config.toml
num_hidden_layers = 8
num_key_value_heads = 2
head_dim = 64
norm_eps = 1e-05
positions = "rope"
attn_scale = 0.125
tie_word_embeddings = false
init_std_qkv = 0.0361
init_std_up = 0.0361
weight_decay = 0.05
max_seq_len = 512
max_steps = 2642
Each number is 500 + 25 x the weight over its row's rms, rounded and kept within 0 to 999. Layers, rows and columns count from 0. Numbers have three digits each. The size before them is the row's rms in percent of the matrix's.

# layer 3 MLP down (transposed), 640x160, rms 0.101, rows 242-299, columns 0-79
094:510527541517476488463513531506498473501497504482505485479506516503475486484472480524476523553540532463518479488493489539476525543498513476503478496484520524505464484486499501490517525461485529468520517458544496566540514506527480496503506471
097:503501527475556476497529547511502502498536480529476504540483430451470521466506522519503490482484475506488512512490545528498469545518468459556515510516478497503508501506510537515437500507491484517504495508560500479513495508535551508474530519
096:486507520521541470520482490469489512444511515512476489487523463536525507540525487495506510530472496484493504512507524453448507488495479541495553512457494494521467507469488524476496506472510526508527501504450484529497510491522475477518489441
098:502528457519467525504480537486503503529504449532515492487481498545474484528493474469433493464552451480488472475493483490499453504524533498488519542489530459515515520486467477512530504518438511494529502486529482497470532531464454506500488524
108:523510544506509515504495516456538534467467529453498492527474492513496553539489525531520529504504496499523473501457495503519496506483514534543527469464493499519476482485488506531510509515481526480506519488490480492534495510520533537483520455
105:498521516525482489491497504508502517516472513459455551476469481511490501511541495490472522500529445503510488503479507484468518511514472490493525509520469479470490515509528499512509442455528517549544490453492525468530487557480490499484501523
101:506470507451485490516473463513523500491518497463499480530537491499495516494455508542505507474473547503483514535486490492511520498443491522482504493490543493480459493535491496476511501501533486510501501481480479476524549482514477494532506504
097:507488497538498489486493486470520501509528512480486475543476470527440568489497542502471485510473529478497492463510500501485485476539504503479541521510518493472504518457461514442468512513521472461446480511484485511498481538512502487492478521
100:474480504434472523472509512500500506436509494443460497492521478504502485472461518520512484505538489523479468527494523525532469508488531533529468493510531490572482530506524479537509528464491521522508541510523503492481542525471444519508556494
104:528505446507491485463474510510504496504502448538480460506509519485484506496504498496498458516503492532459481466501495497475555475547522477498475520535496504489506523506508468527533522513549480527485499532498507535477492483490520497536485498
109:479499471520450490504511517558483523484481498495540479459509499504482460484477481513522538482473541518494522529503554515520498514548514581492516546471467523521506497549520499546523454479476460521526464502512495516515519499510493469515506480
099:494519517472471533537501515489543535485438496505416506564553486522483499490515508475519510527485456517475517501496515468498489464515479480516474494466497534496495484524500512553530480517539474524488513452494493450537500486502490489518508483
103:519518488524491516537490474489534506487518525512491545568509487464494529478514506476557484470484493466509479528517522502492454466515517495488511494515457484528483524493511476487467501500527486520544524480496554486528442487464525434539513537
090:501483496463475523513534475496521509468488473478510452504497478488479502501470460501513504531512492511524493493499494495487484466502512481520481506470530521526505510471500491482494428536458491535497489480454481508444565437506544490510530481
096:537488520502464491499478472509530492511491500491499524483486507476464543496521519489519533496473502484537494500484473525477455535502478458487501442485487498548518477506509506497516525515502524516521483482436480504482491543507483504522450459
103:512493512515499496525485496509489492452502517484496464510508436489513505518514511504482503479495540513473505515487486499508476508449492469504475477510472525519518532496459517505504553507529501517511503483473493468523575507509504529525517464
095:528509469496491491438499498476562514484479493494503535500481480530528513495489512524485501467494503506513478511542518459494497519509501523548470527479506477476488460520461525515481475519502509514467463514537449476524525472474480498538494506
099:552532536500483513503530494472494483497503509462456476490509446500497517498470524506469511534490500492474494496502528514475443516524501499534495478460494517508540476491520474498481528472496501510502469488507485492514489532507474499496477512
090:488490508480499510473498508508517532532557465485467509499483526470501465444463521474519513499512515478471466521470485494484446487473489489505508562485473504507466546545495513536506503496496545439482502508490512495493528503539513525474504500
094:497498515482519504519497466473507505508504499504479483494519454524512538500522502453489488476502486508464517497591489501485476543546509498500481537508500497486527505520507563451551448494547510508456498482521462510475527503499523473541523550
094:523533520504496516509492482482461468515525483511468462554532495487460485485421488494488529535495531511486508505499512515505515503539529499549523473503511486547505513485489513520512513520534470540495491536490516504485531505522485501510477500
106:463541557476476534490499491499472504489479461534503481543518526502524489473483507533542520500506557498472475533460514531475487458486512533507547479526529483487530488528457489549471537454542505502543520479506525479476519494491499469471523481
097:520484495462530502489518520519463517483482516541494483468508416474513435486492506467521522455494498446497503492508489508478493503485528515490499484515521541535492459486477519497546512523482500517483497486477472508456518523516499528490483464
095:550439518513500492496474518501527530527520501471537541501518452504484543467514512498468509516520490535553494462455520503491481497527489460501520496498484539502510540470507478468515517506493510480503502477496521508479517457567496535540512494
103:489526472470465485478472519505483519507490445515477525503510470459506527515527510475511512510502491549466489488508531489519544527490523484524538487545521475519518495481530487497489484509526531466492527464482490483481532507491469500525482485
099:506507509517528510496516488523495539479517498494501591502501465528497504460540513498461517540465476528557500478472509484487467494484476439521500476504479533475530495481513489493499501502524509495491543505536526519491458514524456477487479477
102:531523482514495545517479495509492477473502483523483527498480515529491493471487548467501489489489552541485480502499509470488492475533480468499549532498556479518475488508538503480504518495498455521482487509529480509494498499512526482517510516
099:503552510482488507503519524511509524485504527491504492549514552484513489497498496535488506501504474496518501524493471504478514509532499504539503490484502496463506527466525515503501493523494477548498499508475514489504464427535500511535543508
102:503464483476495527532518454514503489493478519503478497545485535529491474475503452527521513476508470531483487513559493520511509533508523502509549488497485474486498550503491478474520523529483502504510513514495504463490535503500491486527526481
101:487523528484549532498506469488498520454464523469492495485493490511491408507543524538503528473519521501502446483486462541512510507522478477471474532494479508535511482505534487497462471487485512503529517496494533469525485544502514512515506490
106:474552506492482514521521512471512513490482445520497506503513504490479503543511463495501512522525502511490490519540483499543543519459480463499466496525457512559499480519538516495459461471503495493533455508530488463501481489491520493488527502
095:499511470488493505525508523511470486473465463545474512525518495467530521542512484488494498531506513538514513496525502522547514485484478448519521502498520502508487457529510514453520472521493480529505494509477523483475545462480526517500496497
109:476511552492479501495488527489520536526462526534482549479466521509537536475530488490522506564516483496498490505478474510491469503504540462524453512514509516517582487492473474534450501464501504489489480489527473456518537472488456519535480498
095:479504492503556499473494510461535498550516461552467497496524491466482546512459537502517507521556489489502466481481503509511516488509464499528545516517508504519472506497468498490487513546511505487546474444484518472495533466501554454496509515
103:509542489448561529507475508510479491527491541485504465475511497533512490523479505507504431455487504507530473527474494506516524540504514528530538495431535536511503475486440502483519505476534521519511515524475434534499500456516538436504497484
093:470483489515464501464490537486477495522495479523497507511513503512473476483517539486502500478504483481498467488423433470551526469534526520521495480517484510512471496521503490481518509503539513512520464500515507452483471460463477486491518466
098:459516508522479474490482511470459464491524473449503506500505481483446487503508524478478496510508494492479504439495546488489493520511583509499463503498507533472528509523513528495441487533503487507491567500537553498505502525500540491486517532
104:521531487474511532482525479511488511521499434484509455544484467501496513461499513489487508484488524531518488461505491508508507558502552516542519456486481489512519526500503438508505520528482515530459500495514480519547495535535544511503483518
100:502486480484521480516483491508501482483494502546509469495538485485487499488500508582472511467509490504498540470514448480535517515485463468489501549468510484466460484481520485570484532507513501480490500472520480491533500491471476491483465495
099:469513486467502498535479486459548464471502512542456518501466503467506525510483453488484511470513487523491530475506475461505496503467515493506479487458516488503489522480496489518466429551459497485502522530478532469501532490505498504524509479
096:513500504487509504495457493491465487502486545518511532541505497491497464535452505484524551494440480480516505481502519438509505506467535540494510497485495521508480569479476527515506522488530484521542501453447506516484467442510499508557537530
093:529466503502496497505514560490487515550459488502455479489497477477531449514488533479504515486523505466506522474497503516513555506479518487481508485478494506548483497535513479490486493492472522465502551494511489530486543525539452548518490501
095:491506520476489466510489513484477535488510480467469458569506470529471502494461505504506474510499494446479494483525488509499504488516477498541487491499516517502504494550514515508527482513486487479478498498482509534514516490460585454550478506
100:534504491455497495497514496525491468457457468468484474511542527554473508473472470465486545465485432495490509465498503484506500513500489469524530479506499527497485538458496506477535511525518478446483518490482454514519514463508507529479497519
103:498518498477504447521510491488529541556488524510496490485505443518509506545506510534487483523523471460488534538480540478547483534499489521506491512525513528506510519545449490509482516514514477509551494517538485511509519475486525460491523533
098:498489479499472469524473537509503509497521465516494473512518491467512462434500484488504468518507505491470518534500476470513493491523556541465497511509513502520517466431510518523507534474494504478518565494524505489461513508505444476454506461
096:498495527470527509495537516498547527483466488527508474509514514515530542417499470511477505450486490473499479550500471522521493532499479531488494525506537489554477485518491460503510459491466494518499465444475527543516502482472522547491527476
102:494504511471484493469425520508492487487494518543552497468539515496486509468503480482447506466498459500516468491476490470495478489486456481503482536461491444513486475489551483479497492494484488502522524507493508482500497457490430486523474507
108:523525508504532501523495452486527472505528531497502518507531489499477466479450449504500503505515493505518479527502526528480452520503493511483547520479520529507544525506545515509488489464519487492524459486500478533498493564508501484538498519
097:528546522508507488517462492490519478490452507487462508512511461520497531524504502511489457518511568503530497518478537483484494496494521489527503519526544498479486490549574515485510498459530499513546477469525476488516497514470462507501513484
103:498514501507441475526490511522496468519535473509519503495520510537478472464493494500538508449570504478523451484511505499496539521495496492507487509522491479511456482549564502515511537479529530545515507489515468537515521492493507449536475524
098:423511520527465489491498518427484477569524511496509474494511482518493498452526505530542528525547515493454502499465534477515492518485488489499521512483512505496487506487491486486497470498458517464481494486518507510487535473536467511518520525
099:456499503500480485527519528500535478511468514551511495522483527473519531533522514536507517489516517564466529503504500512517512483534581518474484501523515534508510498514458544500514509466501510487480542538534502502453497509520520509485481511
099:520489512522510500481496447499463485530491531530499494518521461468496456501484499526500483487441540487516500513527533470515487497508516496488451493509482503468479506507506527512544501499493514476470456546514479506499424530443532497473485501
096:518524523545516479455496488513514481540492487529527475471451478505446472477540471535485486487519513520534495513507514492465463495507506506485503517479501498497491490477444555515493480490510557458476501523497516489503506500473507520486500495
092:488488497488490504531498493558486515519538480505526506514496496486512506536518501504525537507525510514512502496487507513471516490464476498477501534492524471486539508463523509473472489464436515503497532492480491499486463478470526509472488509
096:522501462488503473556500497493525496491501557524482543521553494495566477505465478529505480444504516508542482497509496505542497523493496540491454500529495454507492502501478528455517506497541525560504488497474462533490519439527506503473510471
101:496494496494493526481506506489475447461471531506486566544464503492461483500518499518500513498479449490484475478518489495524500497494505498501545499473526505519483469491501521541480486541516500497564429526500515481517479532465493453490501534
# layer 3 MLP gate, 640x160, rms 0.112, rows 243-300, columns 0-79
095:453492497502491492517493491494499520533455505524513514517491523506492474485482440533495490524480560502480536467524502502521477490513545486437522511522486486516532533482476496508431499473533511487483471451547536519491479518506540494497508457
100:495469534505480511497532518467492498515488490488491487502488525541509516506472519540495474520503485504491521491538519510528495457510502491475511505500511504525465528488510483549455496489409509452464489483459532505462496540488511517523550529
113:485451481495537500520515477505470451520489494503468516535499494453475465529460488493476522474469536514492517533477471478526447521503510513499489512528486488488538513458472522487482519490471501498474470502491509534510525466489492533461468491
100:506508471531492475479561477492455529505500476509492513501522510525519480510475509549535477487493511535454519461512514528476511496468505505501493444511488485518503546468531509451501496458544535499494516475483493518489460465500556424523521522
105:534474492502528526505473509481474434513494485531515512529492499466489487464501513547500495500483521490524498486520475479480466501501515493504510484474540512497498463480475495542503503483463538506442539490532506511490515430508475521471490503
108:470563523498482501514499469525474514504531471492486536494494492482520510500490526454485523534473525497509511515497509510490492497480498509505482498495503514489473505470510504464461520494488504496519473475493489501484509492525492478519478475
105:482537495524499528508503509506481490483485480504496525488522463515514464528474510505533443505501531494472508526466489480501510485540470521491503443516493530540531527497483535538462525477507493500494548486533467512486478517505479517503510498
106:490484498500469486508505524536486472519509490446470489489508524468431537473481467483483481532474510500506479552513529494533486469502498490487515499502525511507497524518476544484467472518523467513520484509509467532526534518508476501489547494
102:525495463465539514489516489518495534513486472536445544553532542525475468522512493547500512534433506484507505490499534447501527500491460501500529474488494518511528489526494455540467489517450503510512555507535483498505505489492477474533518546
104:483511509521529568473474454481527467530457489538494494521468491409499500523464524497484495524477447504493525525546505539493490555464462483502480491519481447485510522476532507507517488509505511482466534506517500545518486485540558518555512488
103:484518503487502492488488537528481467469501492522452462533506483458488507489511470487557500465508520493499529463485471507481541485526512453480491492491501471487484500480503510437444540495469497528543456523486453513496511520466486508511457519
101:516567488494473520488479485520474505470518509476501515505492504534478509486471517515524488547540523483540505531529550501530499530489506505512487479509510539535503499459463498500450467530500490508500486555494484473453489538511493504480479525
097:483531526521525489489506555487494483499486535508529493524481480509453500463523538505571465519522493530476469492524465472496470452509507482492485466481478460491480480517552488518473509463502535510494507548538478489511467488494500480493507504
092:519543520486507481544515470468507462490512530487530476502491552507493488508485481511472533454499506490533517498485471502549497550478476526501466538477494499473493550540510486505476514508506533487501475478500485549460494504538543485484506508
105:550504475500494494460517536531510491488507490518513499499457541456472493459498473454505498515536491468508527476491498470495545473489519490511496444482500463509469489514503527474535462489503513505467490517515466480526468504551489441484457559
091:454500531526494545543458493494485483510558538484541486490477474461440477480518485470516490492482512528514478523474499476437487519543512527490503464483532467495505481540511495496489545502496490454488520505483513525484499489525522502542512489
106:471521526457530509478522499520518543523502503493527451489518481441552493491481441513522458491518517488520480546493525509513497484494486500497534487507542468502488520492499528441454453513497513504480558439522501506534501514521461479454455517
090:482453518543505535503519486478486490517497517531458519456525488493525543498484499445489508495484502492552532453526470491518509558541496511487494489479512474512571470484484510471474521464550469519549512486484530493445502449500528451506486521
101:521501478507465518475505520507506499525508515541506488555466510512485521507501461501521529508482515520504474502492503491481477505495519522479513443508547457508475498488517468467535534502474491518563493539539502556489500459523516510489549485
100:512489459472480481528510527498501524501489458537522486496460521455499466474510517466475505462501485498502536514526503531507513500493495498491459518483480514535552498569465476489497513481490506508525524497516521507548529508495479527523542494
106:490517530456480492459529516492470482499477539474497509453502526518473533509520511516451508491492533499479471530478535497531442461454495519498512474516517472497456554496506490541497495518530405499475500536510496506515504509497502504516473502
099:500512475500494502484466502527482487555530510537489481525503467497510436464521519475508534462511462484511476487501461510484505499511514505520450511511510503509456528509508512519499478483468511540466485555545528505540483468471527489491540507
097:525491508516546477512484492548526485495509538456525475494462479537489521493474541539520533489511501506496459512479508496568546492503492500543550485522535497501474512463486509480463526504502462510501460477498505509516520527481476449489475498
106:465491493507493533491516518527435492473539510498497490509494498454446509493500526493493466468528504522488513502500520477498485515497488501467519525481486544530497514490507497544511479446499498513487452492534498458529519533525503489447469519
099:512534468506472497477532483492491465497465537498510486470463562504542487440521504464515511464490544478534494422489503504518493489526526487479573496492515520460473482502496487488497523523553506509560494576507486490507524500499508549486470499
101:466480521476548533524521512507488499521508526495459456537472520464525460484486519501492530510524495492517504465490497479479491500477506515493490490504492508504467482513478505548505490501488549510452509493514471490511493494504500441537501552
095:499517542485471480474465530503496504516515466479492492525470525481546508499493473509489499489505467474527532530529514499535505528475463468520481471499465521525557521504494479526493452480486480503509491514495504504502563487506471508512454529
104:529485479527562518482536488497496468499481499528502483503492537511479507469501485497494499456520549492488527502492497480497518505425531517519493489540483520447556526469523453508516514498480499524529465505467540468478502499494529462476476479
102:562510487555461485487490474464492482437519518523458477518502500471467518553477507465459508512522456494530538506510495517487535506493502522479473539479504469532498495547491485506503476476497494515488537519509514488497513497492499489482497495
100:480489513451527504520514462489494440487499502468468482517522488463507483514488504476541549542562523459525482481533481516498532521504493470481468494512497485516487541484517455550511501511507507482498493499509466517483489524487491512494472470
096:551517540518539506494499480493510524473540494477478508489496495522507552473504516503520524472485471521483457481471464503471475494513506533518476522531514478533493506517519492556518524482502539471509472501538480484514517496484495488481506515
096:511518510543497534452505496482484519505537540520538484482497519452489500496531517495487473537530516479466536489522533494507464479513486438508522489491467503516513483508481486449480549488502484487508472441475514525475475526508492531540504457
094:507495532520475567482475538503525509487508482480474497477537544520521511498509505494497504496494515509479485546501522486503544496509474503483526505502491436473494533467519475520531453504488553492496516490513498485502524522458478460540513479
106:491501504482503531488468483479480467478525467534517510506541506490546458509476498496497480494518519516516532498559521554526511497483523506517480501456515558461513461477499513482489523517557493485536523508499499537484535489511513514511495474
092:497480478501517527547553541544509516459492498521548514461511520523519497478540538491512510487462479478505497466451496512473494493530528472502475474496527491522478508502503481476502492482519468553510495501505506477487483503488502476567512489
103:559498506548482495489508477489461528532499482506461504528474492478522528533497491506530498512544471512486470494463504513470505528498490502474506492487501556531552490528496521531495521478483517495460529504505471487496499501548519465527490483
102:499527483536526494470489494483489507488513515501499487511497537518518498506470485518479491539479512506543519523547494474498544503568505493529522491485487488454497501555470476506502484507494510532486492520514504478480515504557522500468532531
107:514506518484507534523464485494519529485501495493450502462506498463491540500503495512511483488540480543511522460475520437469492491475499495530473548510479488506517499516492482529488502508470533427488509512488504547522496499497532488493537475
094:513515509478490453526488488511512552514523512483500498466499488526502516517497498526534490476524514460489525502521514565466531535479515488536484495527469531499490479475474485456491491486487530552503513558524512454498530507478528469460510486
103:484489502492458470490481504494477507503480532539506512464481521479490502489481452519519481511492503514484471481486523474541542472496512516468485503526499447498519510511505498484514466476484524492535524473492509526468490481505508544586533472
099:443510532558471533478459482513484533549486470542483476471468499510480489546512533487477497493489515503494488483509504449518474501491541515518516503445525501538525495507473454492512502521502535501480506502517509509524561496499489523465523514
095:492475538555546490473503504496525513511490455497527518477488478525490491541533502481481544512530563478452510456518468484505518475517518453524510507534471472586486490525481512481508485511511476517508490460516490516515460503457490515504489500
102:470478472513508510505496504512544537476477496500479512462508477515477464493485482480477482523509498522479506507480501514510482488472476473476545498490507523522477540514514511525486496508511480484472478504504516520496570508527501454475507473
099:518455506468465529485508517515472509517553489487500492494507527486497506464478484525504476505459502464513462504522486511497486479498489505536502476526504531497512467480526532466498496546493529547485527496509498513461497566528536522514461484
094:494533479496482519532485447454466553483531518452487489498488489471511484441482483519512513495500493500478495467516462499458498483463495518468455484523504491483490503493491497517498516476511555511474475508507484458542508477479466531518489486
097:465484527452521502445505474513481522468500533494512476527499535524509496516536505511521511505534476522486489501566530527505513513508535535475455456497483500501537485476486516485500511495520466530472517495482562515523519489481507532568545525
105:447492495524514497472470484494423484479497465521487500500536488492518520537487489513507498550506487494498519501516490473493502509545493527499471508474536506514479570492510482533480547503541489469482533486519508511508510516506492465490467539
104:502482507490517540548508450492525481497464527467490517491504477513462470497527517508485520513518478495523484463443514523538523506472534476515509511503527517472498492508531499548499563510498467503488484505473462491499499516498499475531525505
096:548484494489539534516494531525431481497515528496489504519504538483512511463486543494509505497548464486501505463495475540494483506497504473513529477510505496507530511518467479528524445509488476509464494476557489463501471464509492503514507464
100:481478510438497504529485497469523516542432481558514490482495502491498485499494449490501494511529502518498507531542485477489506526524482513512458498515504486475505535528462498528521459514493478481487485481481500428501522518470480469535493532
091:477508531523481526499495476543506500560455459504491490485489512473490465504466517490529503470547539529455519515496469521513489516500533501508516504499496494485509514470560515523500531480502498540448536493494507497490495479504471495507495503
101:471510494524526494522491534473490491522476524518472499504498482505494536517485524485470493495494463571534490479503469513504539509507488518482476483493517452491538522506534528509490506513486456475447508484499451524517512484562545514477433490
102:484504491549486513478456499471477539483511502512478492547509496517488554531503513522460471500527498492508548516496452536482508507500450461487498512477409495504450511488505474489512514468487488520518508535481485477511496505544472440539465525
096:472533518507507544499509531526477540532493441503480503497521521543529489500548509485511544502485466490512499464479524509498500520526459520518483469508528515465482497489502473476519496466485453488502504508513475499486507479479514488503517505
095:516464549507491509489502518550462452503522504491509480528470468516491498465542496482527482517535500490489512487497504535478487549467529531498488494476500504484524522509534511462463557483475481480485508471501467473494484468441527473479468508
098:562553485534467512484463462488514511390484531494480501507515481462504505474525516482486501470495543492526442503506494488486505461539524518531502533504526479517503504487503503484538537514532478526509498453487484474481501498465530497492500504
100:488516475506487533461471473498494530482499525536455493504494513522466446485486524480463537500472522470526518512491497516496534486504493511498478553525509517519493529498500488523526480516516494485482534484489514491476497535516465518458460515
097:500498482478513524502495507467461534487528532527523466557478483478505493503464472523487515471484466509523480464495470517504455549510502517527517480482459510465506516473508519502455534481486511501511527438506487460504426518483480476505487487
# layer 3 MLP up, 640x160, rms 0.11, rows 243-299, columns 0-79
101:515495504518476497543519530512499515478480514554538497538510506466496502469481497503468484481474502470499544464503491489457502493501519554510522499499533513519535484507477507464472537501483481518479507470475485527523514488485528520511472484
089:479452474487483501517512474532511503454511503466483503520494503510549523507514504491463462516502490511499484520495505503515496539464530510509503498497491447489500484475466512502506482529486547511534497477476498479530491450504528535522549476
100:482532500477487561508450506471498474455487476461488521508506506501542496507524537542538505528471494479493482475511465552523506499466475497506496488499457494467475511520561513505535492505509491491512498494506498478480505500457486552554510527
102:500464506514460486489485551521513494505516510536516498521511436555473471522495500472496492521518508488515519497464499536477517449509509553507499495462473542496435497457452516501510501462449496501493509510552486535505522471479469479482524517
104:532492511503477487481513511531543451480434512531493500488445514496479470445523534526480492531461468485521503535527507510481501488519532479507496484478490494480522490526477547487545530477487475474510444503513471524505472471526495480490493521
101:469515494502497503469506467520490554487550482473485481484510509521483488513527541494440481466504471532509498529449484481509489492499534486528505492515512490565501461489493528485503523505463471461479458459471512497476509504521537458518503495
099:520528434505490495520499504573481499482517536518492576524500494543499453502476514500526491535510464538469525477462483493568533525507504487508482496539521501483469519494512502484527520482507527499512518490455532486478453459473526477483532515
103:539543490542519480485444496500503491511492472520540489466508503500519487517483491484487536457470520493512518468468524492483486511522460523516490494495492453488482491564479442512534478492467508512515478513492499461520531517505522498508524527
101:509475485499515493534506467488441468510444485508503478501516449538508520476490497478470523486482459510534473494508501466522470522489491514511465434517494510509574498501499434512503476487527496516491448526547425499530490526521494450504530477
106:456464521527478523507516509495511469505487495480479527485497519530485483526561497520550482541493491488526462461499496497505470490525480524490535483496489489499522485480531549496495492478486497473490531462515481509477473500500500474550482471
105:458489472463527484464512520521489479472502504497476475475493465497567466505491527516523523515453470509496498520477491485502512478515529515498503473490491459523506500474471554508465558492515471464515478536548570477490471501508469524516479513
104:494482525461523503524494549542507490485518502504518499465480574532486520475453514499483514503529492499533480480506524537479516495555480477513491519498552505463520486486509541538511497503463473467497562501486470505544485509488475500501481496
089:488495483511482491498454506500440486535548518497471513491468490503510536494519499528512451516506482475522516520503511458504534530524497464503517530502491464491517531489481469530485536496493517525526484516511487501481526492520466497496496493
098:536458552469509486497489483488490536536508509504460526501493565454515504469522501429491497508517523514502481517494491499533494505464493542514481453507482536504521476521489501572493501538481489493513513474484480501466506508469545505463473502
100:452447505474486539500519520520468540513512458492498489491530495545528522498532505556540472492457444542509478470501472520522509544494514521529513471499520494468502536457523487499522474538511478523513517526514475543500472520458532462482529496
094:475497525542495481483452458530508454529502476491472513472471491506509511481454494468496467508531497489489511520512468472459490466505520503498520492542524505490473506488459487512516501490489495494503479495485516561480489526498539488460483484
102:493447515497518512553507523477522475498478490484505475495467508514488473472515496478495510472551499533464462513503502490508517470508531495532502493465505479482480490518494498548494492509506495503529494511531447437510471481524522496506482476
088:480517488506488493513510501488481469518498471481517463466533514504535479497469545502435475506455478512489507505492451504521540468511487491534448418515515503483514533477510453466530496532515464512475448519511520500448469474488510504523504430
101:478520503474465537482465531543481478468509518469511523520501523484460493502472493506488481493487503479528517487486526426507491516478545462507490531505509479496528491505471503522490494493492466501458493451515471523488497517456476539469507502
093:512490476515497495520514466465495494498487484496498477483509477538506503510498469459510519468520507492481495487494479458500441498449497487480464511525531575465530532503488464507556501529496482444553482501450482521477494498498492453530452490
104:527515516487525521499533471493508477517509473541454531522488522482505483533511487500528473447517482474564523475514449499487498529522529483482511494475511492504503521505502479488538529492524501478501514498467517518486461532500504511489525449
103:546553500508500469480462483505510507481499511538523514481493541493515538486470516500462505486508523534484522514512513499512516497510478494472514521487520506502499477463480500534508512521480479505504517547462482492505494498479471444517493513
095:458529488486551524456509447521513478505494550553504496516490474462520453534502479489526476528573509505469495496528448524504492495497502474490460519523520500522484490494475493503511505469502544488544540508506492543526475533526517479463498495
104:488486523501528502513467474528476438500491509488540484518494473498472494473506516470500510490461490545522454475522477509506505471468474514465517451509509480470482519505509483522510520525515485479483470461530481487541492476493518498501472502
096:543519542516523507495443484467485465560515497479457465515494500451482491549476507519496465472492490525507466491435490484490521495517485549444536467473513475490480463516500492521516478458473492449498504511470496509527538512501537513495524499
101:498485525504498492487505453500536493523467508514508496499453467468546509527482479515473495461532510483517499503553518489489453512486492472484520497504498466499506512530465478540516525511503542486466530475489513503521494507489453501458471496
099:529438482476490480505510509498476515517502497486523468511482516509491531463490462503497512493527518512526527461490519480490512464453518534517515504549544482498488497466545476516508502542554506479516506480516503448475519448520475568533469472
099:486540527529514525528487512544484563476539510461488509483485491482486539454526522493491463515527480522527492458495488534469496523520541545506528484486541479539498529476456497526524451481517506490458534476483544521515525500484484519514527468
100:484517495528507519454496530509539498508501496514507516526475515490489491416440492526502493499500493485510540511510454522507492478527530516515504461467478433480485518532500495516529463523533476511485507499494487513501523529477499503463515540
106:535510505513496513505490490525476502518471522509475493511512461481501469528518504516521495534553480471524459566547491521498478512480505559504494538476496505502525509506522488519506489489505525512550484487550487499531504509555477482497480498
092:484515516486486491514522562495504486525450498462508520500535511500469477466469502490513480497522493462513473519464517485470508471525535538476497527489491499482502505506459496520474544528482469502531474473467527506509490513492480464501514472
107:530521463479453531516480497489519484479471506499502520452450496537520537502511478491521460527531487490532494513504464498477486518517504541521494526513476521493498509532504461520462506477556498500479497503538472479509502521494531474532492560
102:505519485506514500506485499531514522469486484473467527494561468491507490536437519489533502504460455510499469463499496506486533474500486473581515522464500451508471496523531465513464513473528505512507488484478508503517474507521488483489502522
100:514491494518495491514463501492536508473490498461516473521532492505531499471480486519565474486509505487511498480510508489481510500491574509559515513521496468496508550493579438508492469515489507502498507490469506499538467524489513456552459484
097:506491515485491518486540466466523510534508477505502503535481521465537482471484478517450517538531482437482518451503458514524506505489530481481521510470517506480505505501491541485443521514521542477517510515486543528485483502517513534481524534
101:464505504497508465491515500496499489506472502511517493520506476510533486445490485479535505493519552474503552498548487539494465472497471499488496461488489490499454483442505478481489556507529450482546490491524510513522470496496526510538497505
106:513506468489514507496512495540517495553455524480481480514440497509537485531499539557470482459508546496532531485519505484520525495474532468533517464468495494507515518472535502501519482523548520472478485519515487518545471522518481484528471542
100:493506450531496506490532507507496458478490501473497467528483480539510448532515510493503508465481506502465471538528496467455500475494496511463488461498531501526534496472472508458484503524535508527511505500489460497493454491473491474529522531
095:480471489505560502498556520517532485497489532451515542468490486483512473478523497502506533485490456455519476471488491483490515473518551554500549502468499479466508492501533513486501498478464509504546492469463494488532496496471495488498509505
100:485489530510501540532496482486510504483530485440500508517507511520518505501474517516506516512508433540506523501460488508479496514515557497506479454506528490524491489508487420518492469477501502484480509513516532521492532500457496536509544464
097:508462484491502484488490468466534550499503512491514492516503519514504514477542504477478486492485484521472503526499489506434496499530507513491491490505555465505464470484506490493511503497509537556516479497517457431492506517494525433453477513
093:507490459550450556488491497525448507529489507468455520546503498496505495527488492477517470532425469491498508497476509503494491526545481465483536538518495443524507504464507497509503471521526483478504554536480530501444498492545500526467498482
099:483471504506545424515521506466510515482514508514502501510514482520487537470518523505497473487524450416450515493505488522490510534500485529525497539476536499467500489503521521518495469502521474480487485508511530507488511528491495519497515505
094:476478462518484507493554453536511479540515504503574488493441529512524505530523480503493481472517496526470523503520473508503495535516455514436471476462487478526510517510524489486537477500518528493458519509471478557498502505538482522549467468
098:517507513480527468487505510471469534522499554493479479452461479493487531515526520497488494431493504513441473471513482509478470541495530511486496470519486542467525478494500452478511495510447498563475500498505511539482502526483515500490489485
098:487506493523487458517496457487494534474521514465524465487495501509478553549482538496476469486526521479502520524475552511480494511505487486456547453485466508490543514506491459492531505486483471524489496524501499514500467510504483517519501469
101:492525510537480524474495497484449512455487507539519525542502508537529494498484498489460505521512546504525494526469493533493477521487486501491523548492536544455487449502461529493515490535518474461495518536509535490498529505515444482493463484
109:514481546512516501506489511493492551507522469497501477481473476509534488551500521480482483502512495495491478530522547475487512523542499452513491486515500490523520488541507514481454549437535502473510475496523490502492512491517526515493548471
100:476512510514485459507523495506492485483455557520518524496465471543509525521553526465523528505496483461481541514499429523477462470517494468517496508470491469514496510498489557493491487496480482515552474522510500501534488497506471497457462494
103:497463474472477528447503521472512491557454520496507512504525496500479492540488470529484530502482475459531530526488544488497527533495511475539494537509459504483498466517542502496460521466493528502524497507457528496520481513514494516497514465
100:545515507505502508456531535469482490463479540522557539480487496484480526425510502479497513511453477481542538506480516496510505522493511504486524473536514490525465457487465536483508513469543509484528513498498511496498514504473479505517547474
099:525523486481504508504479479503486497508519487475512538511505493529504473501472507527526545498531507479486479473504506514467520493508518493486516519517514542502516524507470486539513517518493544435508499465514496531517501509471481488513560441
110:521544495513500497491483484516470489513502515486505525524515469454518458499492486460531495512458510513508513484515484491537477500547491473505487457518526465528493496524506527494500504448473527530506456529507536526518487537497510510472490485
097:518495497472494551516495556500546475477521531475478511482516515537501523551501507501572501521442501540474490479516573511480474523479446495517496505521481500466497514519492467488477488475490503524516529473504499522524515565570482507503512542
091:546507475475501474452502515437498495491488487507524509532487490499529496505537505521490469497506536484448525543517499498510456534523524505507545475481467533519486464520512484533519467479545523476507490506470495468466529545535475492512528539
096:517540494498492489467482514488524504513535503482493516475487483480484533502509468495467477517498470531511545480563522474562493506537467466468519490467498494478538522504474529500505511480484443502492517504500487483502514512504499511500511490
095:494512485495471496544509523470507500445515501477522487463532547469504479507498509494520529480468522525520496496510438512534513496503491497507528500465483515505528499508529509488469494491496513500529464498490528465509467453467523506523499532